Weights of a small GPT-style language model, trained from scratch on English Wikipedia: MLP 384 GELU, a variant of Adam for these matrices.
Each number is 128 + 24 x the weight over its row's rms, rounded and kept within 0 to 255. Layers, rows and columns count from 0. Numbers have three digits each. The size before them is the row's rms in percent of the matrix's.

# layer 2 attention output, 96x128, rms 0.112, rows 0-95, columns 0-127
102:108127111117109130168124135090105130115149175100071151134082088120140115146116089122150109121121129135077111148153141142154142132150111170134136133111101120142158138160117169150112115116100101132153153112105129093123138151100118144109128165182094131101155155121143150066185148144116118090137132086135108163124133133110132098137127132104138115130122101099128154167096134153095073114137
108:140155167100107141118193101113129117102139101127120148127127129152147127117176133126127126099181109129119148130070164121108116126111103152138145140097123127084122141133089152136137133124153158137136132118137100163143136126144087167134125133142173184105108110116075135153109110108131126117147151114162129087115104172157165167158145137155090112139146117127124126158158092090144140078100
097:099165116103160136098124138147147107150134096152150091161138139143126144112132114123104101177114094096186103108198120098149134100153127120131134142186138127139092126141138078110170131141152138161110134136144105113129151143103138129168130097092115134145111115167133123143108138103104115159072115134101107184146136134125074136116115142091146123138113133138128122100092165160135119130129
128:119184111131121099116115134109082144126114150127083138114173113124144103172140107189145108158151101180103132151146107140133165131110131152150139155097116116119124159149141116158147122080132107147142120129122146110124116148091125132152150137159079091147182144120125150097167067175102134124120112116084122146111112110138128120133102140147164131140121089116149137152120112169098097133130
109:135129164109155139055153124177104093139144149115155161126133175156154124134158109128115128140140098152168161151130129079109123112095120151138089131136134150112120147160160123158210123128161157148145111154145143143142153128137115163151127145144132149110146125141091124129106087085114132138100121112136135110107144168144139099160100119146104148086127100093144126146133091133098127106109
084:117130161131142119109180176165111072162134131114145129146144108137146111151138160092147143126124153123114088122116120115154096141156163121141135145124120076151120108126098152186135159082130131125131111130135149142138123136121132184082099132123117161170102142127136132114132142157133089109132136139097093097151157153146129149090150163112207129136120167152156112145150144160138142125141
074:097102114175086106169142137148114116114070148116111156109081116086153095126169146127171124100125099178075138108123137120149108116138180097136148130087145150097154137115121149099111093120105140112140145116109185132140089142140144154074137178139141157135091133110127115082139114131136121089125130151102142099143103117107142135105119112110150145120118150104126150139116114122120128153136
076:107163139105142132149118169111113153092119119124109113142125127148112093133135128143119116135134110148137123118151140116114137112141167163091126094120161142127129135129134106109137096159137140144144147149170147094138121177114110125144110099107190132131158152134096080127126084138139128107118131170141130126070064126132157158199149151149073112138138121184121146118121144098095147082120
096:066138130111106120096187090110132109136128150093134130078170157124182118129192186094147127109125105118107109114095087058125125153118104110153090097132126088115113132109122128160152113116145089134122134132094134129099130115156128084100129115107119127106121135125147165107125132115153112151134132081142122126127143138119142134144106126142114100140125116085124092137126128096096137113098
105:135177155095175120102179118137136116119162101161133078155125098170130120119126124134103112110146105085173092106146154115149155129126123128142162134191102105146122110095130119139111158128132149143142112114115108096139162122165139166123113088146147162145123137123112119092122101095110130132118101146119116127080102144122130124141136148094185099156096129133163100150143132169099138130166
086:124132142146130126129146142166173127127140148142104126128125111136153137103157149140147128116148159134138089196113108132156132155107094145112096111155129118159135119117122145129092116142167184136112097103106095142141104104176099087118113109116116159083109138120072168123133132119118108151133183123132134125118185160131146134163128156155109105168126082127113149126181078104131143129122
092:119119149137109141143164166108112122122129148109108146110116106106144156150115109130133081160145152116097114155157162176111130140140066082105148201093166105143102105131118151151120142071119143108130213110092094118118108129101123130103102132143132156126122136116134180118091136110139121132129165107109125112131142146119134128154149138135155104120118097101140110114175131128142132123094
076:187112137128140158161128131143139082103139132171089102141123146127113088120142122102131174141135198121108133158073147126156135137095179115116151119101123128167154103114137134092110115178125185163109130120156102135124127109111124186139149126148115117117109087155144142153150146139164096116139122110124119108132168133118142103101138156127112173130115140148122124177127138138161109136119
067:142152097132166140125108062070097126117125163135122101127141117187113140132134116182117136096121135127123144134116134144100188130160121164135143160148081122138137118135148141189122160121104071131111121109087132108115134098155136120152131120148124112124112098084132162120120146108123100117127130072125125104108155183130126147144137119136158118166145116107127103130169116172126115143102
113:163113152074198115118122105113124123097133097126117136158139181169080145104149099115069099129122126121163156100152133126124176140119161136131154129158147093101115134099134056129180137161080168133122134157121137126132157084147132110146128111117125115132141132121105106091126105102125138144145116127156147136099106136149111119146116109149153119127125107114140111093151078130118129134141
093:139121129140124141176143133095152117080140074149134124143168120132124118127137140147119126135134141131123111105101185137160132091115145144146168149106122119127120124154088089050118107164141169124123113152154110161106116159107147119124103170086117141179131108105129116142121159112110120105101173135106109113168143132133131127140156132130131161098169167162141150080143126105173137153143
116:138110158124143138113134131147128099129127139126157144118122169110135116123125150107116119157125151110140157144126137125124114154115138109122109169110161110111125131100137110122160121112129142148102120132139119141102079142117119118127122095128111077145141127127109194147125139114090094163067136171055119120136149141081069132114101170074147178102106113101179112122133126174121146168100
110:084148143084114134144144138124139116113112107109159144109159129100168139113156191077172104177123102114126110111103130072120124156121131076160098119100163117085094116161100103135159088146144123105121107130134124137123155126134124155128129117135152165147130123145122082160121156142109127141129126169118121157136123146115112141134155125093114107122138158185127115085094180126114119117146
083:124118140132084129182118115145129130098090136120158144137130140080122122128121112086115123147166135178080189137139160125136098119119186126077138112055129148122131122114129143097113136119132141160109134119096122144108098157135118132146123114109145133135162097091112144140137099152082090124134178167103132121179116106125071138115116156139157141100129126125155123128119150125159148125130
107:117090129149115088098143159190127128187181115120107132161089059116126159089104113107171167154115144110124071172168139149169092133138073116138108112154120143152137137118108147101108157082155153126156118138123127140139161135109180107125105146088115128137105113122109139144125130146134122106123139143152128150124145123156140129126104123147132135123147106101122164129129115129131136103140
119:173094121147150117128134148154145119143141133147112155147093132126098127135129102162128161103130165165136141147136143139168146162103127168139128164151110106119148138074143134092096150094100151115113122136121118145094103087123161128125161131128108098126160119109118167103145126085140136169104099117086147113127164132095107086124102139097164113110097144120165092115150099171109121188110
082:112148107146058180111098143110112154112117152132175114097143157091137097150104120146131160127150113163095163144159164124118115080131139152111121144073129163149089094125146166124120126148140125145089130125128140098115058108127109113147133116152147105148144105119160132137126127141164107121139113116079114135122105079098099137123124148106156125136121161152141104120141162153143106102120
133:082131132125109139099123168136107128140119159124141114120148149107142133140134119103106113138109120097108093095112111114110072117164108150170130142129147166146132139136145106142146120116151107101136117112144157074128133158131138179135139131154210150145141125145119066128146111120129139089141098156159167122105066111126146125141128135088115140123123139138102135152063170134111148085143
105:081108109125142122122132136131124125109074118107139159106147202113122128162130140122086099153171083096119164107121127075100106140117156141133118162128167125070112131124117074163164107107147095126137148116150118146114132114111138146114125096137161119152151124120129138117097136108125120139171125140148146118145064119109111148141135108126154119116079132135161094084131154118128116171140
083:165143133097204129141114114140149131099125123165146127140139115173112140155127068171114107073162118095176109173095170132155137123147122149132163151184128101137127136130136141118110134170132155103131125116120075130170118112097133134116115122132127123059092150147097113120103131102136111135118110121136114133109126160118140117115128092105111113135083094121122152144135153121129098129148
126:114111119164135123143104112140126162152102170105130125126127112133106153138094120133119128117136091099136099106165127147090118109131107105099148126166127144155132126132128136148099130108138104115155112087089113117134174109137132126118165119129177135107133102112150110107154106172149154129210116129208143141134134120182124124094116092180132092153104100146090147129114113105131085126138
108:116164080115129115114169107137190119127162105152134095136169116153137123126116154129151119096147079079162087134080149138142128095152133107159155093198083096140127134111097162133092097132161134099136095113133128138108134077148134130094091096128109137109114151111090141124109126142124140150150127135130134105134147154127158120126105107145125083121127142143142126137126123148124102120177
097:134121157138153108137131125115104149138155107162119086124126082187111129121119122176134136112106144135147050089156126098152192147155132163086140092170117103151104097163145133154095127136116145146092165153148129103157095097128105122143121149127097153146091160132143127148115129103148146149087122101100081117113143124111131120155157134139092120135128148153128114115094132118116127131108
120:098100130170051125103121144100127138104113113125109173044119147070157124094126156156132136139131097131074147147138111121119100135080112113125083138082137156076142153154126145106132084109149104130129141119134118105125112152113124092159130128168127117113145169129111109140119142092110097113089149145114142130123118135111131136154128130089108125118124108103133147102115151108111146144124
089:206138130138202104158136088150130121130156157131125108191125115171095109138111142136125145106121176138202112129145145161146137165117144135070171120145116095167139125114132113111124103156091161091132118116135116138128101150103109131137138113124126107111189117141136142162161122144109131110123124136093103121115149146150131112112149129127097129122118096142141134133150115154107112118142
106:140138112109157134126072174092119173103100136100128113124146133137084120103140116112121120126103183124143111125127093113089121147154156146149078093152150126106171131143191105126126108167135148142129122132111151143147168128152140097126116105096102082140112120141169112143122138155117140152129139162138114164149164103151108107081142117149150157137149130144112157125142104125183157165140
124:139108112143138154147097156158110096146081160119109160124110127124109142161120149155105131128152133139109172140154154159112130147133168112135131176112160124118148136096101122131132151076118087141110116109066126133117100090146159091108142126099122103130123090095152156128118138161123138119142112160116100150118149118118064144085083095145159118130109098112144117103131113128116056123133
077:143096126161115142122114155102104127119111107149077144087096134116122076169100148182132153135167135114120111109115139123096160173069160166122089143110139110075136137162136126160115098104155121144100120150107139114121136156132141119143129141129128151135145152156157130130126145079160135130061131141116115147089162142115107094175140177120138131135125141105175112125122150123138135136116
095:086083172166112137135093141163152119185100164081110158140085137087132133135134118095131106130098152132088132138137096156109086162164123095106114166098196125121105143112113118138121128090114126126152093145127100121102144105126163125108125147165115126115148153125105146113132138108120129125125145129152108128139139167164131116100141129140134156147087105115119144140106091105116121174085
068:147142122147118149159136109130114093123124120161122140108144108138121133122173176127161090105109128154134115148082100136097157116161081121118131120098101127167133125156141164156126111137137125117120120125078115074110076113171106130104094085151122129090131127128189168078120122136123136098157158087129098147126128148132110109151137157150145146151109086116108152184123121104153132121119
112:126158126135123158126138145128143094123130116139139092122121118125151121157148167125145139107150099096138099089132136134091121093146129080122159128155122134173102145089109136151091144112152094075180125089104131110126134172114113143049117104161148114126115139151151117096126113170151119106159142131119120172103101113144120115118150112127165097130115131157144160147128145145104074114179
138:134192145125152107112123109138108124130147121164126096172160102162136117138130117174141122169140099106163094147139146120168129116148109159168140133139146148128141115169141106138157112135173132123131156109113106109131077153106128102147115123145105147171145130112090160129150103114099080121086142094061108112106144124107122143130113170110171123131163096103143125142153134128078139114116
097:122134156119145122110099104164155158121118184101158117151097116145107169135157076098113109098109091121148165146138094134084103131149117109109086078165130150176148153080116149118106166150122108123132155153161133149142155147111127115144104118086101137126134155124122120133141095126137106135132134130165084104142147099160121098083103128163116141099105128151113134115137103102103157100132
082:143150086100174164075158150165134098113118121133132098143170153133116142138123087084114163122174147113153108148092149112135111119130138147149140128167125132159122129119129110140125107154158162121109096136174108118144108107151111112161116103120159151158144132118087090158077102133125120171119124155085141065103133159128149129115140158098148113143141140148139102129161111140117172140123
082:154143119119095082168121127111135125098151153117114138145117104090089131111109132114134158146115157152083153110151122142179117154126115106141175107054134133164148105124150136102115104136091137159157133099126119146149158166103149139139160095169142106151130118149123101136154109133090153106134119102152136137093084110153156139067113108144110156140139130090131137159083133122110130128099
105:108127141166077164128126128110095113128133130112093117119100119095135097129108164129172153165115127149086111133154124156142116162103127120093122133069168145125123112152104140116140097082130127142105090141147128133156118162112096133152131165126120144124144137139096115155183136175095113113131151155101137142168140099114127150143127163118112169122189155174106140142096123133141164089135
068:119115177140134159090130138139145103123128157107132141180134158133138134156125078114090075135140171129141111152156078159106086115122081183099134122111165095174127124131139128126118154104104142152139182121137116123154105118092115137112142144137129146090111185123140151097112111095175143142144146107151137113125118148136129141102121140149121100146100137124136086118132083127105129144087
116:085124154156101146121120139167125088190132114116120153116117094131143112158194130121109111103104120140090136133104083106117102124125084161137113173095115144133103178123092132142119168106138100120140101147099127092110150148131156137111119151156131121072151168150130125098142164126175111084127128132176143172143133163150139140126132120110142135145107118094099151151109121139149131132126
114:148157132122154107154097099099087154148113137152089097136137108167103092158132117176151138116121166135140115101129163134136188166145154176124148162136095069104145132128133081139111143122093129132126118111100101103157134105137133152155154143146157167100124117119127147110143119136145150092154095138141092142088127135132129166155142145142126098174111103156116136155126123136127072106132
126:102133117145168116125156131170100085137121117084128118157111148149109134107120169093105137169118102107138102094163119088108108149136168087111133140162183147120128126116096111160176093126141102123134132149150138166158145142112128081167124129087103110156152138120139102148147122099087148167101139149128101148166127104142109135147151132141106134115149135152135139060139132100125155145138
098:153145140103153115124118137126116132115147148129189078154160135151097134142099135121137170163101148166153098093159180137129134117110171129072168118127125131128116104134122113106134147127112145124111133110149135131123063159109102180121132147111131101139133123125147136136139097164136150113127098168082136128162090087095108107125111113133130132085129134162146122131107172146166102107169
093:180119124134131135110072142104127149150123137157151156144104140134146111152084116160149148150103162128156138154165118176141127104131146145134140149120096129129110131132115124125144151077113087164108129150164090084078123173113122144137135099153111119070144139175144118114102104138135130160114104151124141170124118142091108170177134140082115110151137152169154120140112141141102113129146
122:160136099129180118136107124100112142138107080171093081143139120181115101126099152195120124144128131106171116135115090143164183179113161157129117127180126105089167131128127108132134154128132111119114095128125109126132122071150160122123135119106091110113140106135136152120160163144133147124157115105133103163119156138132137108136138137158144121164116098130111126131143125150179093120150
106:156101085124161193110086126136093148153110117125158145126127155108104099171109118139110133148136122118157193125158149140122141135130128138148111143148136145124145175115145063091172150140085118154106144137137118116118192155096104126172137140078111154163123121139172113146112129114123150136086106138144113137124127144133112180149115139121137154115135126130126090113122119125084118144117
079:160155126145103130129108119079149176135126127117144118132117100128136114112101112143145134107135182143140158165122108146117142167149100137135094120095109108123118102142164145139102155155117151112125129132151122121132140078137080128124125162117099149121124116129131133148113169119128193155140126112128124145098157170124202127178165139145061113139170112138084170163126107129125105104126
080:136126135127112109106123129132141074118150098160147134107120140115112144084121164135152178096123127092121136162133173127156114108119159079107122097129112131145138123151118139107134094129152150104128076144093154155165144098150135105073121138128093101137124120144086118087129147164077101108150185102111135132074129126133136082075114143124164129128115146113143126127118109173115142131147
095:137119182105120120131126152173161140125101194127146167144104148128131164148189105089128113117143133154127162153118120120087126137115112135116125138103133140134118137098144148139105129123130137111136152112114139115131136099131115165106125091195166104081129153112093174069153147096146111136158120090153151130099104159111145122102113136113113113140082111103114134181144125140113102121106
118:154182098103116138113120152056090148098106124106088111131127135118146091124095131167150140190134137128122126128172091133121144139142123151156173133096150110099129127166162109170174115078109100165142149149160107111142087148091145144125146137143118121124128142125141134119142142145126148126125105136107141156119087091095141152165132111104125111131117140160157138136098158148113085138120
086:150174119085125123095097121122120162135154139134122129154161100147134107161141143147170154151116159156158142135104098133130146168123089205140126102113116131122129141162159113156157151119117130145141136194143113127159102112171152160166145125136137158125083109169119167141119132099132144140119065107101123121088105103094142140171142136118115136153132111114135116157112129139103142133101
079:133155116095148120164142132118132129097121129131175112120137133127144086114099145092146131175161121123151079152143132104162119118119137091114140090137108116124133107137136138119146087135183149082117138109118131140131109179117124147156125137108151172128138104156104108165126162139087131141123144166107099154141121111097116150171188157114149119102184155129122127109109166122138152090183
072:161143109141128060133147111092128137128101096140111131126141106128116160103128090137140129085146135130103126060099186160114174104109167099193162166084113115112115093151141162139084133133146154157118167128133131100139136132118154119136115129144128154141146126142161110143137119155131143094149119123138157127109110082133181121094144095155134119133133157136102103150143123108132155128113
077:067140120121101115086126154127144151167116144138148126150177117113153129147093120145118108148124066128122118108141103153120088086108141110150111108130124161086107147161126159141152159130154107109162167135130137122135104216109135117114103096113138116084151155136161097123135138156154092130148150123147137152159134079121108122110146117112147119142147146136115151131146169090153140131157
078:102060145111149113117113136071134125129121128137133147107144136141124173115105077148092094112063135139097158094126109146106183134103144150144100143132093087122113151173130106113124164138083111160103172132144158125157152124137127137147120128099103152126093157139160129137099119121136171146103110147132147150160141141142135153127144115153140114140119144157121093079109098147134163123134
079:102118145092177145132125123157145126124120123181138079187144118159134104141118150113112112176097132060159120108118096146148154154106163128176123147158123102113148112129136098128138153167123107120114160111149114122135120122102136127094118108131111122101112181175139114107115127109140122123101122147122120148127109160090137121125141152040140133126077142117122104140117147144151145148156
067:109128129121110132133156120145132088121136115128140124072131146105125116102137165105118128106108155111083136130103178139116116135125164081103103128116131118143122105085117156110131088127097160167105107151108109147152156114180107136144118127110135146176135098114154068158096111124093135165123175156128119122165136153177083103098112114146116163143122128130110091096124116088136154119093
072:147097149150156096169086143138138159155107118134137143173083098146110145098083108119130140132136136079182104124157144148096148130140126080117131126167142153139112112140135122159113141158107107091142179149146128138146152154081105097145130145108082128100131169156154138133135160139133139148104128124158085169145143127154135125117152116149110160126128111110093177124141119109163097107146
092:158117086157154138139172131129129128106148151107137107156133177139117118109116097136124155154112188129148122141149177129105131161149153142119119126130135124162143095127119070088141076127117158138112116135166128157134154129117168155124121157075135145161080088162139083171100155130088148133096097167113132135132143151142145156153126121121123150107130152165157123116115135130133117148167
094:112176114087101123138149135099143134096160121105102092146160112163130109087142129119106123123137157118109081128141149127124124112150128142144135099152129103132132100094110110143107151127164138123142136140093121131152161127129129145103129142167124150113102123114114140094131136163149128108207157074165158116120122119174206127122172083188136118157118122126103137155164124127142128134128
085:126126131109138102129119119064095164088127117119089120112147134125149117122096083177135113152122148143097117105141093113107157138110134159127067077141153097114202144158164084095149140138117129157138127141124135064117142117168157145115118161131125155124141125129141133119154104140128126114125086175126146148126145092138103155154096109127156139128131121112112106137099103144094145108113
123:105171095155106139145118117078122148126069149145107128076163107099123138178152107189118098110160085146095147141086141124126144109142170143136155180105145125090119136126136165131108129109127098145116129115108118116115113119133131134111151122135126116134128102101195132109112154144145115120140167108097131134115123151138113144102120142112182121160082161129147108126119138154148106171109
077:118124117100136172133152131137132148110109094106156136125131153090156104082141115087113087138137152143133171158095124104105113133163122128156084145115129132106133144109155109088165122177118159091144168127168135136134164131126143147068129138118142122111077163137142145108132138108156148160124132169147154127164132179118142143170142135102108165139137112126107145115120094099146168164098
110:079104107125063123101112147151172114169112152128116184084120117077150143141166135127136129066130113173093135128109095123126076111129129138124102098122125176083118178107105141109101113111144102097121134158103144124090110096137132136119139123142111099085112117090106127096111137121137127155149149083130148106144143130110131132147118115145133109124135134110129121135153086103125113151094
110:103137142106188155105138102218117103163118146149147102159126143155120126157152157111116126170137112112162119115138115066141126168124129164129115149164116104114123153137142078148163141144144149120129098139119117115131130121168155099149128122116125138154119135160140154122129133059143122126078101136123098152102137180129098131179128143102136127146125102091151145122137135144140121128145
105:128099098169142119133123131111145123149149099136122112133104090136116157111093159146152127115073139112131124116146092140117178154117143085099108092162112095170100109142118152123113165127065106136152117122159089160136186100100121113120131119117080121128087147125126136127098164101117110167118137085140115136171141161152144099083128112127129116123101147121104132126116138164170145152130
127:157127144113139158144075101143136161119131108113139168132087111134102171145116127126137119140163088118143146122146151147102131073121078117118171155147168183101101144123114150149126148120155099134162173102127104104137154153103099129154151138129158163082117144112128113129154124130105133110137151108173130166133100103147138145154147117152082102138141113141092171122105121100108120096155
094:127094121152152141105134130133081120162135111102137122121110136144124143116098100109148181135099144103124133118145150105102148129098095132132069172166133129115139122121089131144131172118160099114090097107082178149118146136124146109150163170111130101113178084127131139128129138153146136117156135135159172130132160125151117120119085106169121156117159124075107109115170099124174131120108
092:122125133127110122145124140137131136141162172098119140107081093142137167100098136126141156109072151189076112106154132121120165178138105111123081119117139151132138120156127153142121114155131118104151133099129133160132163130138120170139142135160104166106121149120118141108172122119144170100122099095157099111126154137126187085157157134128080148128151110108084142147148111107124118107159
083:102073157136085149135131113149090105132089122116099147101085110111121118136129144094139154098137128100083139123120161122122068124140166082086073105104133147121181128129118162139120138092133114126159097136103123130088103108154138146132124136131157108136121103096142155145115176135094080098146130095151118090160109129148104141078131131160145129102112121120149115125116141120117107155122
089:126135106141118137197109115158119150118126126100130155156118095116091077155157135094085119090122133145127200117106127138133112116139134107115128109096118157173145124067138156115107138187068117125165143142131127139100112146147100134106126096147159125167108111134167119157124137152129123099137117116125135101145144078144106105100140113119124138079155136178130152121147133113119137140131
121:120127107111134105146119097105126136115158077142088112106151092157119074119139135126166150132110141104141096147104125109180157160127126119134082068163085095134157127140142124103137116166128166141156113178136111151177167135136132123139110173108101174164122126168140100149130136115105140122115145107142095138141143105162148110128178118157133116143160152146127127105127116112137173129139
185:144135111118100136116146136094123167105105123121154127119138146096152121105103098114147155133127162146113139129123139120126121131124158120148110100087137140122140111156170132099141114173112157148095137141192154163127086146124102120165148114092122115186135101123145114196116137135131153125097121147071131103125108092096121122156137150113092161086166174161156106091122158143151153120131
090:150092087143105141118151136131144118127114099158157159084123160091120149141113132157097120080159150132133164121122154147124122136126195116135110125108131127115138158082121115080092139123122118110119113123111140142114085112132140135069132160111123066118105096100130129132111151175096129139147152144088144123165154108113094126088095087132138150078136147102135142125105126109166104150117
109:118126135144132133144131107146141100129149111093115152124130181101107145120131125078084092147155119076126144108152150177084097109106071096131148180131157115137120144110114096154132097086156119114165140094129161140113153127130129146097137160135165077141125138103112118109115102126135105124154123156152160122153089107135110103066083096121132133094103128091137130120140138138140128131127
094:104127100145116137142158086120110104139108138109132121104174187112124126135159168101127091120129099144098164104123140090106143119140172121143136122099114093108132144127112114146137117108125108133145102132112178138131129095171106115104137117139138095171117072109164139090129094168143123102196143086136142102112117115165128137125101123186168129162141133105145154153152121105143124126098
071:116132094146125111146119088136164113105140160141167116140116129123126153106104150136127118126093076104159162114123137157125125107098148077134150138140109142112153119163102159105108062146138081086121140089160126113128115160107127090129152103119114113148148120118133076151103120144139145148120138158096153114124155076135115123097112120129125078122117169146139124083076145173096130155137
115:132095160109095091144158153094146127094110099131146147109122150085117145096112142081150123116121121089123122117096156161127060103124133068135166110111142133087146120098113143087119136130114151104141117116140140139110149110115139121096127122142154106146148117111125083141132132176127131108184160143157180134142094108154132091114140093139118106115143156171102125078109146117133128121152
095:143169107140106122132135115146098102109103158106121106109134149114144123156107175124159146159137117155095103131160119112149117151124147102079148111106169116139132094135111151157157109091116109139093109121130148130117070144095135102170134131144127150189169111089131115114174099145112113116143127110086116138105116103123101134124113193123182140118148142156152123124104178131100129119160
086:157158080122125128146118139120122119079112130121136141138080139089121156082107120116125144131126160179100187173138139113117147141134116130100124142072144127138113109099128154136105103176093114133132150100130092160123093166128099129106117090113142152150123138099113128147114120130103130121106143124083094091125116093101128113096146116089089105097096140137139113139149143102058139137111
085:162082106159120128117099122106159129120132071138148156114123108122129135115132116147168150054111129133147132106096136157150105089103111126134134144158133164110103101131106158085095131139120146142082121151170139131101114102138101141155123115142152134151092085134092108178084122138138101158116110120114128058105124125099135138107135143105096139131135168171137096133129152137123154130098
090:117088123161107087124109110147143145169146148124103154130103160121110137110146099105133149132112117091148139164143123147162079120106084118128119117132110200111134157114122134097121136106175117140152117126125165167122144112126126094100113129128152087092111135127078146112148093091123144152163136120193140121148116148142133149087122093157114124152162104100112152133170093092140142117117
109:133105162115104133167122102110152146096130113188109109123104129119141120148144095118126120127131098093123120145053109122167116094131093115128172134116077133129124128138121157095092146148110148143106156132163069109102102154130131159103081106171129158119116146182109111145121120127158111121135128117128163103114131115107174115148160129108089123147135137178132099149131160108140165125119
078:117146152090094130081131103105099145134175162127122115111154139156158128101129107118152149131098152132090094172131106139142122081145079145131122095109080102163101105132156155148151148106150125126131116168113161120164154125100145136136121156138095141129111111115114160132133113153113164148137129111135140119086152130146150153113107128168137152146175107104111117173138079114091123095080
105:105115140149158151125150111149124132112137086117161120116106158140150108158147133144126125099157082123168135106118131082117157116129111146135122126187125128161111135129132119143104106142139135130078143133146148109138109118147128142145114142117131146105110147181113120126131143080158117146081113183093114140122150143062135164179117150042072127117118125118132125133115181145121118112133
106:170138121116116120099117134104130164132142114178145114118124109133115146119093132140142160109098131130154123100117118151145143108134143116134156095130091155141115123134137148110117146156105132112092104122151163168121097138138122147111107133107126125147093138138142116174113157123178124116113093169111162115139130105065128121111120102093085135076143186160133105115116210147176134126176
080:150144153120139126105124132131140145140176143132118105170124110152165103131106125146141109126135161120167075132156106133129131109185083170131137119165112114145115098122141105178114111110157135145108129094121145128120111151102126112171141114115117113075123134147112148141157174165164118087128114114141106157100109137084162167130162173109115149138161119119106164182137143132141097103161
130:156095102165130102151098133135133166137095167089120182135121159124093159144124078140120122135155147149154178155165147151090121139144139136110117113102154140127143146147133095126125119110116122121167141085072147138131139139118113087129170136123149102129110119099146125119157089135101141116135130117153134145137105084143073116112076083161129121104144103090101138106117107116089102118137
085:141112147165112121150097115139149077131181087144088153140154080118125140131143150144099089088118123166115100103098087160138128075127076138120165147140123102178125104152145150166087118133121136138138112161150118116117130148112141121154123166149116166118147165158125121150097143105178139110120136116137165121146117148130192165160171116131109128139141129134127143138134141116134148123112
125:162075113126122128136109119096128157138158097183137085130131126148100146094092096158108176117120156138135135121121139139144165108106114169111168107138087139134126120121148129096096179143101124154100132155130140153133121104140082075180149113107099139162110104108143163165114132127101118191113131102103121108152149129128105153139115136157124151141150119114117113100128110145138175145104
086:156102125146144116146151153149171125111160094136137132129101072133123153101117149159116125089117118160122134099120063110144185133136110106129144074176133143174126112126132150111089148160092143113111077143152177136125143090152158136136121153090133113149131127101128107135132155116151149104097101148133122105134091099115124141119108106146103159092132183114120113122099124085130132115131
110:099152141107098125123164161089142140115168132087142114115160156096154116086135139087078112163059126141107153106089057126118121108082102129154125121102113146127100097150134153114172119170110134132123118131140156151109152130136142111152124108122117103094159138127113111130125107098104138160120119115161144125177122126126142101146116136113084149125139142104100137131122116106137191123104
084:103142147141109118131136093134123143172110174124110123096147130121134150144177138092102103102118121165081143148070089106109108121187120136129098132099094117155127150112130160175132145153136129136124128098090124105075127073151149122095148135127135132139122094100142146095106094141135123103154126090136133088160152152139123114093106103137163124173098116104129112132135104121129093152104